From a checkpoint of a small transformer trained on Wikipedia.
Size: 12 layers, width 64, 2 heads of 32, MLP 256 GELU, vocabulary 512, 0.631M parameters.
Training: a variant of SOAP for these matrices, 4526 steps.
Each number is 128 + 32 x the weight over its row's rms, rounded and kept within 0 to 255. Layers, rows and columns count from 0. Numbers have three digits each. The size before them is the row's rms in percent of the matrix's.

# layer 4 attention query, 64x64, rms 0.185, rows 0-63, columns 0-63
085:097094143110149178116102173148125145086125136119114163131099180133163119154057157064107130170140165104116213158116126129111074075135110209131140140202101121109155157130138151122120101090143109
101:158114118122125066123160103143138114140193152145178134158155053095134078114105177078163172063101127138140115084131178086119161172102163124092143080119113134132141121160150092113176159153139077
054:144152140140127068120114122154166087134167187142131099073145147075107140135124113094077130109093121156126092101147178169110082146070089124072114085116115128101163121125132042132178200120124141
169:146125117116123068136167120186132111167192146138144115146129090111121146130103162126126157093132110202127129085134213116107176211064108124086122083135101131167134119150130081144147184153135151
071:069120139166114093188120056139146111136157207118158146132149138112141105174189150152126103127135119133150155155138215099063126097090101169124126079120110105130095103111100111167139110153073138
191:108153130114112188132082155063130131105075145136107151093118159158123116113153099158101120199112181078147153189121088167144076066169145143175138168123171138097138133100113157129088077100103131
082:110113134091153157131107118120167104145149124119133144140162167182093107087144143193080112094132115057099122068120165176124115114124123170101156118124148152147062106153064112075192177159154166
105:143115129146198124134071136149098133192169142071137127139125126134089066174132103168160162119078133111141093165121109130124109130119144088113087137146119140122151147199125126105042137132205074
078:154112130094160139137135189150130180110123183142105107065127107135107104130131081171112110187143090066110112122100099149091122094165145169107134219111117091119114132114128090082107195095123178
094:149111151076040117124101157162136167136125121133132116127138143137141106111093139188127155159149072093217126109119149088053142164097119140121121065135119110097197144089124069149105128109147149
114:122158150096116169145077139110133141117111056162106095114132149126168054141164110131150141146142044124166093165147183146119131135097118143052119114180161156106103124110087171190103117118084134
077:089133141122194147125116180138110126108101098184136109075164156092168104141112080122120091145144146086065060123094109119109116105156130161153130175153148155137125099175161167124160129069051093
094:166179098115163080106127125102179128120159129115091114128070074059122151147101084133068117155161181169171160119144078145130162086090091162116133177158077167099123143158113168133111136128155118
085:132109147136079160140152121056126141108190153115132108141165100135113138083102107072112161141124118152175194136127080087105134116104165181131150059135082152186141163096124125069108168157175117
103:116115143111124153119098046134091155096104132114173165181120100140084126106146155097130179156105128135153109205077103112164102133124129141086143076100085140158145118038113139097176170141088144
098:136164159092129179139142157153222102103103061118146101149153188164117096130123126129107077137151088139133123098093057103171136121157126094109099128137158176124094055131115182156141094104129129
102:152058113171111138131114133123118160101145168110123082127130105174053198146123121149142177144155149099148119137132124167139154127118130138115062163147167064099078176117184092129091099131183171
086:134133141126108068149112094133112085155084120101137129127130152122103102109132131092156153080173151119107122111132155063132110186132142144036157111059221140171149128092103140119114067167103127
093:119146101116117132171171116103091121122133158109135167162145073118064105119110144149157110171113207124179073159091179210090137114125141176170078121132101085110146148164134130100144156081116155
097:121093140123140155103084105118140112098098100124136100150146164115191124135139145160121121076109144123101108143148113056118141124110107120123116122130164223143174157196107172166040125070092175
102:148126096117163050117120142104143186132135155105124158134126168096073115194090165146080123094157184135130125159132188171124131128190158100187097093109121142129122118144100133150120164090053157
103:179068107154111095089111180150158172138095078145136154121127189131154191118136105123094139126103109112170146157162163132135198146127156080193074146103111147115136151134111197121114134089085102
099:105108127122150158116119107119136108138146121178115077101109117060131230119099165182089105167087156143122160163172159168131078158091059112176131106159085144144137118116089100135122089154159122
090:181092105134149096122153139171144082172118088159172156162127154138134043165135096116102115139080123118079122173098206090116124119136108133113153141164122100165176118122147183099122184141080087
112:137103144141108146149114119154192142123108163128144079119119150124107147124136135097097197142137139115095106133102167183172108179165082069099152049185070153152114170148148077165112109118142182
083:158182111155091058117121083182100153066116121087211153193160088097167135084088163115110120160141144153167129102142137124155143126084185137122086111092134139117124125110122140114142069127100105
082:126110129141087160132070118115119108156142131125131099141093130165146137111101158145114174115148113130105152100180217106098077133121141115173060096202152115170074181108152155135161097142162062
094:095137088125108148104101141091135173146150164154133117152142072138124165188115102095158107165135153186064172068098091105109076126108124157109152117143110116155111186047123183120105127161150083
102:118125124150139159182159095100142179141120120143160171148171116167021164125189088078179134121067144140109092121112081142143141133077104096161138082097148126145123131155128172082145134116136164
098:121101151061158164113066133117117098182087120117093153142135196089141105136100141183140133118158104085148120112089156098133136179166133174096096124165152166165160152151117085104079056092126111
101:080103134103114103075079114114136133126163181156136055182120107127184090143103148123134160105161114156121139110106115095098089131154189113093052118152176169074095103123177171148157160133122116
093:125139133111150132142137092104155143112128155160107192154135135100156148165173072093164092067125067102168152121083154178142170174050145116119157151085124139125080177140058111122159106115127106
106:102071153122143102156080161078167134095123142162163144141163094152131135152146127143146165122100150123080128082125159098061095137092090109142147217095118153165128161182127088087145077083102100
056:119078136157139099173122178109096097120170135182160184171184117146144157129181110121127117140091152150090118138122141127110083119097050140104133183116146149138185142171107048135179090130138106
084:135117128108133131110075171089190138124113173121182076127141137201116112119115141131172195097084127132108118100146156068066107163103181061161134171136116093129111121131147110127091084101091153
134:123109144109139120136065166084184126098109157164177123112149154188099111136120116129181200133070162131095126090142153063085100133104133093151132212103113113126130125171129094101091081112096130
081:134152154107122112115177092161067109136145101082063148169102111062173137134139108135080082100183112117125113151111132154172173083128135145090093055100124106100106105107119155193146162163152120
250:104111158122147109146073173087152125073103146187171153096153141174113105130128104137156186157081172132114151089137140076107098127116121128150145223083135130115132123194099096114109088115071110
094:105145162094185129128099111122148115122122154177150111079100182123139153182096166160163095080169177131136120088134146115175156127089112159100157097068109093085058106099104139096177177142096139
099:129126140174185106153143123127152110169125136179105194154160128127136126165141132074177143160125120133184148014116087134102127109159115186143123108072109071129113114157155131172146107141097090
079:146139111097088068157102136114132143144109109101141141091123097113151147143072127171190134102162114084108118140128120073100155066085206100145136154100173130138155178186162118085066164115156100
078:115097158090145126098133093116157144080137102122116107081175065169129141160171118176135146167159096117072138157156136156160123084170171142142092131118142103084157086145134065108165175181097190
091:111196159148122097138161157096180146121158098084130075145118111169084095130146136156152152100090088185159114153065115125142140069165089154079161168102170122108192140177097143094140115139126145
091:112133091103109124124152153160138093124090106177194162138181106110162148199154115105157103135157127119179115126110105106121225139151063099171090093140154192153134097144128092130138145084131096
083:093107112130167126101200126127085079125109159116171115095151120142094088191075125176123153085085138161174080159129129155076175136087098136101143159103147175139083131116091126126138070110078141
092:109123160135176144119167115138112128114128156107088198106115115152145197128169137129135133115154157102053127142060178130106130114083104123155120121138050059075139098119128143085111091183163161
096:115133111147106169146141153125146123094160095122144124134152140067138104172176139156045154157122156218132197131153152151100118178150131169091121099109151106096154130091060119134134121107129204
084:153108092169183139150138084131054144149178137164120164143110198095124124124136086089082052147086160132161106117067105124124140080105168165138116144120137113161096115153089119185121176125144120
098:094165129142126194133114185099132125176102105072179093132106109137084168100092134122098168132107121108238143119146098158076086151159122152174127166117093137143102124121132163158150114164108080
085:153065127120178139185180153104139099135113140081102192087056189146103127171152098108148124196139137110153127153169124112147151136126111136143176145134074091112187124133144150070130129093116092
077:159125158130166144128126102116118110134145124162117160117196135177127159101094116039179120119095122065107106150099088075129156102107130117067115109163162136041095134131158178160151099159131165
087:128114142133125114118170092090097146122132124166122160139120073070089183188149102131131174154143177105181123143138124123127149105133110076040153133201180153118183111164115120146149090155126078
090:141131093156090157074160170124117131184141137101110150122129110160121067132180095141077090061179115122205157160136097094110096111114077136143094138092137138174153113137098096088127162169157083
088:138146138103189109076117099124116111159127141163179108120147086070135152183131111128096145137130122155091130129143116123053156145109136069165134099183148128135142118079099146189126098057163208
091:195149111084141061155151137164109090086101102140085137117111177137107085169077142125099159152150118109146104129159108167150143180163182163154140203128153155162170138117113115142101145151067168
092:161156137116103117087116140149100149166122163153135128102157112112086149224145099149172155098111093077056115114173140089137148051104108151162120132105123047126109116173139138120110180125112088
084:156155162132088064089140138097087053117101164117112149173155121146155145117183091106169156107114110085141085188170133131133141132181105131144158121105131178133196116083112111188164155107137097
091:159149165144149139133133064123143114078113125189141164073108079101195169164145153095138109093113135095179069126169133136149114113099136138084133125118136128110089023139089135110089119157126094
095:158149129127150133171107114154120160095108121190109108125085093113118130135196147087112131117120103165198150082130082170097052172157147115152154154122138037121090143150101131100073114086144135
080:117086098125111136118169137154065073154163110159179104122136141098118119065124107128113145149191117110116125143124135109194063103137171137187140067151137071101134148101129080189156173099109113
093:087087154062140153097146118163089078151146102149077145094137176144155193099076107161109165144092097169126105161094116165182116128151142113129140128099100127145147166164061067114167104134132159
088:104065117065087179159162172136117130149114114169122144134202138102132101115106113121151165112147076128087122139176157134133102163079165160123110101126115122116035120138152051124087094118102117
094:096121117111128062089128161112087133126155146117085103124167150150171232118159129154104183122112081148133147142233105148147139145118155119149157157074116143127173097115137066118126109132145150
077:157124194068157133136101111107111150102146153110122125143125145216126120177095162101168164102199152119179148076119063093138124086146125102121174118137083141078154176150123102086134157126114123
# layer 4 attention key, 64x64, rms 0.176, rows 0-63, columns 0-63
104:085125131129115112036112159126147186074096167116122131188150177095201105132144082137131114125093180065157159149087100113134165134154149092111127163130092155161145150168099116076139124109124111
073:111098159115067139116099163117133125156192113140133111141093189114100082102137165103185164142115158109096191122118111163147073117161103143147061151114135097089164158168180115128199103099151106
155:150113155129126139158207065115090130141173070074132110150112092115096172135138170133097104114180071153102104050130150151117123126107125150086096077111176119149112171118173133122156137189120112
083:139067132116122142156178104140073153151104075076134108159166109073092160153149165107135070102176087143115064093151152144110102172164124156086086126153102157101147173149162157109147168163131153
282:115174111104119118066060159107161117116120179170127159114120145173175070092128076141110167155073201121145177167107107110160143104099161099169176131115140089138106091128127082141105094106120126
040:159128128121146146092158162107090026145155069128094111121101046166133132135144158126152106139169074133101135095163131091118088113091114170146113129147136101067170170104118071138138175154143153
085:185097108124145131095100109111116159139170089129160130128085131168148104165105076120109133100130060079111169074053148113129090176131159108120092154107155079123134187100098098159193105162129143
109:051130184128107107164157136109094173141172159118119185159111107166097149115123141184175196145143148116118102153159129088112137172100116083117168104161110122094171130065138129073164120116177102
079:179050108131112140113141134123123184167108170106203156135124121136132141112153103119181102102111175113094075124094146203148063115145096137100095163130150179096073127148180148099132104100117133
088:158136147181105071100149157115088158114130113131093097088138160171120112099079146180156119140102128118165171070147090083115151137103127211140088111160156114112147183177060132077107129144155123
115:146129165131095033143136144136130151129163102102054076106132149148149075147073115124127118112079145141119156112109132128157132107185161151088127107124133133098129143140019131117159173113094184
084:120051092142078145146152086168163157160118144140164138144150151091104136083160111123135088089126197130090064144060181150144134136157095095081167155094131134098124076145169174130135120118102124
090:139163159146119143112131167151172127122076153156173143169131046139120139153099109122136122171177116139102135168155177098137116086109130133106151131205128125126140170196089126132035142153162178
094:169147145136159132094160136078165096098094129140099142087082088152108151113063101168191136172142057133135169110151112115104165108073198155157115131168126109160187142140109119138101156116129179
100:171117157124122148124086162097143136062092134120113111105071088104137173155117115125141133090085116173182163151131078078113173090112191114098135091102121183174143154118151061116156154160102089
098:089125095151112112168138146158164170210151095175119116144178178115065142196057133099139099135108086124148147173051117118107161138171096118109106127103150144153109147132109153115128079105129103
090:159129166109109094142093175128092120108180137056123179116096132110162161118182114126140157142208133112135123097163148160136135076131060185163098185163142140161129166086141118126143117073143095
081:122155161147166115115079071134144124052208175099135067121104207156153136165105152153084125145100137167136143154136169128080099076111114134115130083089120114153117136086157159150127126092145159
094:160132119135066191095101141157113136132143103128086126146041089115107112061191112124146141132163173149126158094148098093098150107118127127156159138122107146098112188144184075122149190113117182
095:083088186133114116151155127083128107103157103127096150135156182084125083120114129199144092117091125084119160152103168066134167107147104060120117116085140167142205109131076167130108118129176135
093:101097064118156155136139130152138165070152100130105096219084084097150139136118114092117124160186196147127130155134120133093155154111160107162095153130154167071130162146177115151111078166126082
112:102033116143119108170158109144156103141143112126106105156151084095156123096142131125110100147117139114187158129130145169139159131155044134113097158165114152130097066164101161103079125157142034
091:130172168135134158113130151115123043140075135137137153169189082131164129100147129094123127136159113147143178102125149054133085154136192131153173144106148098125200106167076090114106141142101077
083:069031097137108148126113122127114105122139102118111155146113135160122143133126135105082185081037156144145119170114147173109177217101127134066157132115132125142114120129168157120093137130132184
108:124147193085141157231150162124107123105118115122088156116161141119150152144109121122035152178105149127160081084094132115154121139123147124105079132087127143108199158121167133137164097150116078
086:153158143193066131119108111151210131107151118108156144129152088115124143092097145149091090129143132127150107108156111089106191075147116119154160097168123126201056124147199125175114126152162113
071:136122123153128107162144121128122063126109100146123151137086181115189136110062140115101138116184140127144126077120139144127145171127126129174084134168155055221145130120062089129156174072155121
093:124103109133137166076131183083183104095071169118145148142136150157104176158082089097165099132193104200073100149120091146162102159135128114132097105116132104187155099132112140134097160122129190
099:158117187111151177088090112133161109137174139110088087095094147072023107128153069131160178125111086138131169110161092129148159164150119112104137128092090122148155072103153111123168152151113128
103:092121139153137076156146094103111187136164119132120135174125173169156190102089161166147079131122185097117168160053149109099105139141083127105131105100134139143210164128111133077130110078126089
094:127104121141131113153153181126145130097133118145123166140084147133192130136066177173113079105181112143081101202112125097181149159097146124150062160131207080152083133145153144130124142156141169
103:152171131038172111137138093148151186137165155074094108119143085137095097144177082131065150069086139136121160129124161147162064149161100122138068104160113141120110091125099140130158117161098125
062:125217105103159097088077093139161116147156189109109133074109076116182057133087120148192141113127152164072131185111123110143113155151142106149127140146125134135088118140158122134148140132051133
101:117164116119076072112098145128143104074128134187142119074134125220154104094105090154104173129111159149143168146102127138165126127050120098165156158130145088137112101126124062118082103114086172
154:084164118114106096079066147071169098114133188176141174099125110188158073091124093144109175157098177117146192162112131127149136135076143101158158119114146099134131068138096103126101110091116130
065:071166139147098095104087114080169070127163182171146189117112140177156075118140124157126174158073177132133184156101126155162145121080123117160165127106151093167118085133096106136103111099121088
229:093175125131106101085080156084163107114126176177146171109136125203152088086114070146118173175095193132141203163103134126150126126080137099166159131122141086145114090146106087124105106114113126
023:188160138158162182090116179127108167151063105092105113157122118112119150089076032077122121136163154093089176161146160076115114105155163134145118098129114099103144186136141144094151133150125124
094:172102130175172134097087158101115115149144115087073103166113108147141131086157142102164150152081148140049154132199152151102184125125117185127149112160082129129110141126107167108177154111073070
089:099118126161099162099142124103178118103148141045085164181091089062118148189110120143107123183121112117125191133149140105109132139160115157100140150092150051097158120186146143073140094138112118
079:146119119154166131183097123123085136099159171160154148174168167063062124104094126112143127138124145083128133128147144171099117132183202132115172105113113151152162101061105063093146133103182138
073:145107134164129073160103191147100125163121163118135132134137102154125184085118155134072143116157106093150130127185094149117160089131161149142116153181132185084217133135106092072084101169101161
076:108083113167164146128151149099126130158136106098107180181107180143117100081154129075206059094128122119131102124108117116099156099084139188155121165117082149134192177106119121131072149098099155
082:141094119170052125146136144127173124109101125115109154155215095106115109154127148140117122127131077167121083045161082104138170100171177097145104117111148136135111136128173059169153162112082146
081:130104113137133186135146149129121143074139132103097154140109096169122130134174110115130175098110103124139099113145182135093100157143176142211202119145113060066132161185162163132092144076087155
095:142156130056147082120119127128107167120142160095100114089173100147185116116171120210146145079141152162082133145086102094129129117117112100172127147128126142112177141124117192070061111103157072
079:123084108150136096144212120149139132149165090133049171154101104210183134140157063120112118145177146108125131145135124117077120165098139177134149153121146070114170152175131111126156140175109135
078:132159093124135096076130159104143135124121145166113125154150127117140141160078098144125120124093109147158132136088215144138077197113145161099117097068129119147093075219144115166153054133123086
091:128130183118158191160103094108198116109086172103102145122101064067097134122165091090060157135140154149158152098117163123112165128126145117199134117102194108115100108119130166124178132118128159
092:138158146154127194124098144172144159135131207105145115109167157168138207132089093182140097147138121127049147140067079092145155126095103113117154101081153144068151095135116144152146140122120097
073:105191141117150123087111099106150129161113108130163102147130066179137108163135130185131190082094115045154152137154147127069133121146114123124164135075106098153179102188184154100103107102149111
080:136155127159107139132188103135094198067165124159138146189149100162055169180189108102117136142137144116092108113107134136093135104114135096112108149148176084153187132177147180150105127129113179
094:195131176125119153138188151118148142094134194126095160195086087133077075124152114107115106094104132134162154112172131113155126142084216118132132163114099141089151134163072108113110161147155090
087:107097104125167070089155097103119121110140175141107161118137016105154103214174167137134175170136079119111076118136121151092119144153154119139151123125165087132166142144125166111122088133098167
091:120138166165131155126126140099138121131129190124162132131155176179157126149061112140040112184116077104099187160154173183152091093162118106090128078098101114077133125141157126135109131128074104
087:071169164190114151096095155147176073123135200134083111120113130098087079083120101129173165117125130125122160091204126151113123127133137164143151132172118104089155172125052102103136113119089136
080:140132197123118146135235122119095137145104193143153148130133110124175118169115194120178138118087160108123143111166103125063133090101122147089095119142138185127122141070160113134107114083122182
074:122146161152148147141157110084113096112164120143121173229153096122159140102197084158153147120107168092085087117183119080144134169143129086117097108134124132083138089141143144052087097128094119
086:117129115114136145124163088165140119124154115082102167111118107100142093179148087105178093200160079179119103150140139122199111085115089126115090119111153180121115069139092123088126052181142104
079:135157111171152102093143142087085120174119138138134189084127128101111150165094141142060133139143150152107136084130147175139117097101107121112142166151222165099112126138157090143191075123184066
082:131099160146163176142068174114069152153079084134088130094151148185077130138146164168139103163085057197155157127111100114116038124130136156118150125090122100154137147137147122125105112132146154
079:101155150145059168106102117161142115114155083149102139115110103162112106097102154153082178088133160107150163167141123130148068129159132125180172129161089060042122123127126103095180103114182107
086:145118167100128105157158168130111142122117148158036172178129105093139133149143180179151098165140115049144130066158115130084072110125115162119117092137094077152110116129135168104119128112157202
094:140138191099195122099088141170091173127125167089151171195141079145148145218140157079115122139138087117080178123181118138097174116110153156094143112090109106123146087148104144105140135105125121
# layer 4 attention value, 64x64, rms 0.151, rows 0-42, columns 0-63
097:169105063131116137085088154125176133134099147106165143144155077120150132071186117111145180070205132138095125143102134142047164097103084113110100164173146154117125087121145153166148150108150118
097:083100115123075095186151148079146134147153131180120110213160168168100096096115162089123133140122165116078087111117145127062097147113111107062167070124129140104120125143130141086129141112131058
097:130087027093159143129103152168071114176146132139083108063135127159126099089107098141091113162114113095141114102098178112184174092161156155106117100104183134149160096103120118117163126128170097
105:149153167150178123106130162114179148113138163114114063194159089101117116124072095181118084144082131117154120090150109091119145131116064079126129111085135161139190081111133167075094118094167143
093:161145165122104136109096183145027079083063131128089178114158127140094118112107134157126113174220103140141138113147131089139157155136114132144094129113172123106153138122089095101171087084102128
107:159124173115137107088147163109122119129100138127134116084108054122076139101135104125130136102165107122177154166104112165132056178125147156184061157106085116190107187101171121154109098098128180
082:120173181158191120098144182123165131163103126129131102141157161110151117193116143139123138096127142151102127115088089089183126183159165173140127117070136079100145138176091185151088172140126190
088:141108114113083126123114141166108113108154152126136081108116082147118073120134142213106163107157142133089086167113182112102158099112239121150075053107100114133119145145118137133142074117157104
081:139145106135077084195176168154106094131140115190167171146168117163144153157121162122126084108146125112118157164219144098084186067108064146114113112110121108118125128162120088157111101100131122
092:122078123195165125119118108141097146165127151167127070066132128155078120175127147128125091158127159104156130073110109053122192154134122118101150164116103103155233132113138090145142146140120160
095:079116147113111106125156087154067077154115137142085152140161190122144085137122111149170144163087101161146146128150205098130137098181091145182067119136064104111126151116116056125155136171134121
094:119051124097092147081150086117106153135134141138154082098166107115128162147190138158157193130135198111115138188136139112128124194113133136074079133088130133157104168072111148116113087162125178
092:163129089122153129104127113102124085181165138127077096121142196075109105136180134163124162143153158134132093159154132169102087153093173127165074138121098185135052168156097104162145099091091098
092:169085157107120195115123166146123145092125105137176195116091178118060096144140123132121166172195101119128106108114103150116139150123141155135159092072152126146086187197092125124101123086108086
084:123116121117131109149187166108099122133163134168150163118089116113134178127136101162138207083124112069108117165105153226096148110111079138156082127096100167163109102127178148150087123092083100
093:113125110018130151100131116094133159118129161132084115110170128074126092194090162157109136110079156123123130111135198149125127102131112116132127141076216168126145197151100108124148132114153102
095:135120133106122082138148156101135135107172122113126071108125151143193153141138126100110181112156096126100183124112119150157125087136216087096128101109136080141150195146107145109146184026155116
092:100139200178107106095154090098138137124101126115084074098143154140122150099099115158107069147137159114092149108206119106145117125076157122087133121106096111068176150129111112163142175163067071
097:123130122072113125108163149139142118151139147142179138063106150156062111078123171091146157099157105076131097120082127175136167149162085180103134123047126100162116118156090069081128138098168145
098:144137114126126133151169139183086131126095119132169159068101188184092108079183118128124129124130117177114096147117124186117078205127144169157124153144087074112115157138139071190099145123093113
085:105120084181079142181092122129080155101143151181138094151148152096138126162162102109174154115145161158158089140088157149105164196114055120166112132137169117134175162140132104085053145132150119
093:166113089119110121158131076099183180174114097136122079068104107119156153172135111146120135127107171170120112128093083062191140051157095116122126108120132160186088152109115100101144122099165166
098:088155083095193168097132132168100083128167094127179133148150084131071120133153102101107105144165119171159102147112107155166161082127117188140080137190131126144163090147090073099128072137153129
092:121113182132106130127093191118150179116132131134156089083120084180120147130165113133098101132172039110093138148138096157098095127173081142145139084115149058104148123160175105183098148106105175
094:146120131167112154079183153154101100094082184132154112138099121120102147115165068163176166138137129105090173118066104133111141164118176149085080116116161141118161148128137168182152155135168047
092:106149137127154070140145115130108180120125225144081129106132154129121140173126193147109117038092120148132115111117084100117171209117158114177148161184142112158147105125135084131091140098124129
098:159210140115117121138138166174112126066053130093164176175153111152117190097135127100140145128159136096186149167142149146098117100139088149145115140157100126152072116119169153073083175141117100
102:132181163101055143146094078147131154175147137119136091115134110127076103175098160086066149129115139145200131173107122146119123151120102120155107154080175109105139146187079164159174163105155090
092:144078134082135149065161151119094161118148086160121193087129101135077128134177154156149103119128177129177158117144081141186063125144132128140063125086170086093150114114143148122156104101184105
086:136155151130151149165147195171173153132143086177117134081075129160153132102184123107054143125142082110141115129141103092159159135115212116145138131132105112175079173102066145077158132131153140
095:179121114130131125109080111159171121076157189137163097124140129091108154135185165168113118091143118060106102125097096094203130177117135180111099125140152115180158137159153100100078082185136140
100:107153176157100079094132145173138100118104171106129099122141112148136115072130132087153083118102160122150128144106133153079166169141073115142070090101087131186107139077060119080120117109192185
106:090161088122100151174131089133091077127180102087142175064070124124135106132041074151136082132144129141177090136107138119159161092129108123157141072098146153152106158120149185142176153142122131
112:133158170121121132131102102048114168204155121128121128141109175181149108099127141110088085147123139115099146087101076145092147165176062159183087078171142081148110131134131183101127138163123116
110:139116118105119120104133104149108104105133112084150110112232076075172150182152097142164201211172151122118152145141110113106127105079085138129111127157122099155150174125152147098101112073129103
117:066169177134100152125118091144142135102191100136123107219104192199128142194122110136125146109181079143132099142090146145197116110141113141142145138149107124134152162105096089110134086085128129
104:151086132106203134105093130130163151096150106114144104083199109102120116177203189103115126159045140089134139118123131114156168087112127095104102179162110139137118122115168063138134087127100139
101:107132123103149151151140156110095173116140182112042171161086213179109204102115129138094071145171126157155101146092079159144136162112110105154121099124116122139101131177125112109119138177100107
093:130100110130086127095146070120162153116086170078095219169130074166152102151110136132128079171082069176109086086151069121101134154174151141138143092097137162124104138112107106139111126145111162
106:113128207153129114092152165127129140076089175156131089148147132111126117075147091136188133083164125168115129133096148151107103174161127031121123131069082135168140117106086153096116159143182146
102:099148125147126151128125146173164151120117086088216132159125086128172132183178132120098105119137132138143100155183118094136091127059160124140179131136081086155073114137109084157198103078146133
108:153112108141079134149135185116162123139156134149131147128132146130109112111135143045162127092133126098116136158118043089059180098148148098127160152042146133126102142177095191133180109090141150
103:180088162153115133084068169083162146150141115142078132161158167122148167100176106107095103130119143167136117115091172081128169132240094136142093164091137136098137075130118115118130099139157109
# layer 4 attention output (transposed), 64x64, rms 0.124, rows 0-42, columns 0-63
093:142123168095138161141175120173110120158150098164146059126095120115129096186139108137146081161087130135130171138188106074125132154115162103114156117057160139205116139129148115077073086092162100
095:147144119201151121098091126164090115152138124124139105094059118148154130136146129139149110187078165111135146109124185227103075072104109138127094152140128102133129176087106060140127127179147121
089:146064134146176120150089136162189127080191130180073120153114111141099132151102173138124112098136095163099194204096121097091131129110115175103166127178129127109128118118073101131076135117141092
106:182104112127108151161165134162104132089133087095147138098106100159148136065158142106122188119154150137077139126067135134172098095061184123149163126091089157136055143172085113118141162135174157
093:119101072123144134103180069156179122148140135135113154129134142108097128116111113090122123125080100127070089158155110133120135094150160217135172167074161108111092068103137144178111120203167165
109:082144111120118040161135086186079145161120133178169116150171176103150097143139203094102176114150143141104143063143152098106173131126100133131180082108128134120102093152127153140121087139101089
089:124157090092126091147117157146078096052109112130111157121137121109146113131092149121153142125086142139149089214176105215126192121081131102154159126188136155109104121102120163081179104151129108
091:176110152151159110124114118094132113105093187177155169190121120171188179162107132142091099150144081104099135129108056098114150161087098134133151176111117108157108116118084062120183079134104133
077:084154096118117151045115104101163113160124123121142119135117191132132167158133128165137210138060155166112087107096107153151088134062146160133106160114150153199175103103131113137069118132152115
086:126163101156140109132142140181110078143159105047096148161127108133162125159167100120158140147122096104118149138169129122116067133143105150142200155157070131150105094134063176097070079099160176
084:075137147131133180115104164172165087126139138135162145099187109166070180094129127092120164156122106164131136071171075125109114160176105109088177178099103177069084106105113113119150134143096127
085:143186082127102118188146097126150071137136183077084112161162081151130080138110152089088102185122102145119161107176115125162145082100128093150112111121161143200163147138121066138136092109168126
090:107110120057147093103091114129085163111114139152113109104143054153195159115092121091151182140155092143101143109213149115119143113168185140103130149118156149091211148111145112095144108160152119
088:157143116162094125125121146098090150117138093160099073134148115142194149167129112103047100106131150123080095150129129159137156097146148150158065198140142194081111075109129171156084109141085159
084:154159158120135119093164131149116107114144115158116174145077156125165160085130131057093139129142160166106128079108135053121145081072068122111083138192173123125176091145177149148113161122158083
079:151131060169072108170156162179167137104105122192103095099147088052161201110117127156144145124124081108093152163160152119097105074121137147075093146105121157178124118127102143160142154123127140
098:123160123167154100125139144132104133127117124080084080131084131092135130080089135144189064125203140152158142135129094085077152147106124181192130146109118205126135117124121122090178169170085099
091:152162105131097088169123086149152105121126139080060151122112150114097161119092091150146183129107167128151173148083106177087134140184092135183133191063091090148153113110132169076143086143136143
082:096065133186140169127101172160140072095110120136113117133091148070177125200129184100144124114134136149116159112117111096134091070125100107129159162177140083136078156105140208156146121160119106
089:067154157194202143147060079144090124154110136160109122146143154111131129176128140080168129097075112152145135135124112130103152139168092070133070131083164109094139082136126169073116161135161149
077:136119133162129111101122120124135103140151148100177149109140164100117181078143151066119048127129224147107163109179094118101157107112152136125083092121113170187144145091068149131135127094164183
085:125092153092174164225121129126119083106134069136170097221113148104098177117135152152128091143172104099094111150118142139118104119075141118147154087130082153131198126123114106132168160101105131
095:153066151120157160086112167078172130113135146108088152067119177140164084163125191155101144140123111058100125152140122075121181119115112061108138141079154174101162137138107161133103174113151141
084:141083072178126139125127075130085095172107064137103082151085147136110163169146113151153169158099192130160125146143115085156235132122091153148148146124127099118109080143139141138137123064134120
087:145121150122142111133149079168127134100140106134124147132179156083140143088103131138073078158112085161135104135160209094120120141105116060196138235125165118140092129115144149092085094133113150
099:126188145139140099104105145070141093112122105185132095139130128139159128092103098079175124195144172129187143136108127146093091107134103083082174086101126126155058112107127201164116161145173117
088:082081170125132094124186135125118129153183095177121123067096178142087081138144100089112149126135118116114106112066122136193144134120167095130119130132166161132135104104119205087212101124102147
091:133075083131119094087149154133145088148099092169082160128181158120169181120127136194173076084156135111101174097133119190144135110147109159095097097169133104192103100103140138092144144133072123
084:142091071205149115153116145108126148148107148112168103129179172148129046119129105093083152151109110124079185156122181130099186096085124120094129131132133111143148130092174128090073175169105121
084:053160148135182164165109140123068159080175123088100151154116123120137153154105113208075118135140154102148150108069143144077147140116142157097137089099184154161080094121179101156115123128106134
105:073086159069121190162107102092103155122171163143109109164122151124187105145088143091092127175126127160124148144164155151114150118085109153122114127118044104144080179102072166127165099140172129
095:108135178138101146128114170130108116139142144110140102094158156089099179153072157116119130174154117109092161108139088106213121089128134078149193060117175068148093152134153088118131084168127171
105:048080107104156196129089127134136115165147173158143143143110130096148173163159134115123172108143163092058168151120122139149123143093093107071213108116093124101112094165104125103145102133185117
122:099107060130096151135115131118133130163133086122116110120134134147171176181140140118132134133163134140085108150106142052096131084109119061171061171191153131161142140144067199160082147135147103
115:166110195110122133154159144121115141192180099159097109146098152186071107195088097198121113147124126148155115134174097100118105087117111095110105109130127100131133113118144050086111139102193151
119:117115067187181101099173205103142137153101193111100118165148143077144122115170148157129181110132151135160099130102109146075130152158107073098060125100148112127097110115152083126129121111095183
111:121129145119106158183133083112091123115131085107165134108106204087121048116137165160118112097126142168205160144143098092139099175084127119149142105171174105122074110105115178064149151136104137
099:084167108129120110100151118109111140100139112116132163167148087100143131169122177124165168106110163160132077152107134182127144064088088204145094114116156092101097144143146115215122073169153079
094:136074143129173111121103093143114103110176128133142117107133130130088140167152109106180152131091104110111062115108123126140047100115149167091076141130188148147131096087182219120146174185146123
113:145107089149145083190047166175111158115104129100122068167132077128075144149140133169097135189165068114176168122092152193127143106143101148115148101105119108138076144156120148138137139132130087
095:079184153117204101130120141116152140120106104155093126126140165087202044142148117164142132122125084115135144143129083177145200084118092108101086108119095126140118127107132145063134102154159179
110:140114085113142125166104129169118051061121115153094094115141148161182174109095120124148121085175126189133111151173103159061122142148139150134180173121113154090071131084155136131098084166164119
109:160155108125089105105114135182102133185127134100155119134170151133089071101102099140065152122193109152072136136109153121109169141145158139100160146170205104120134074043155160152112119106094119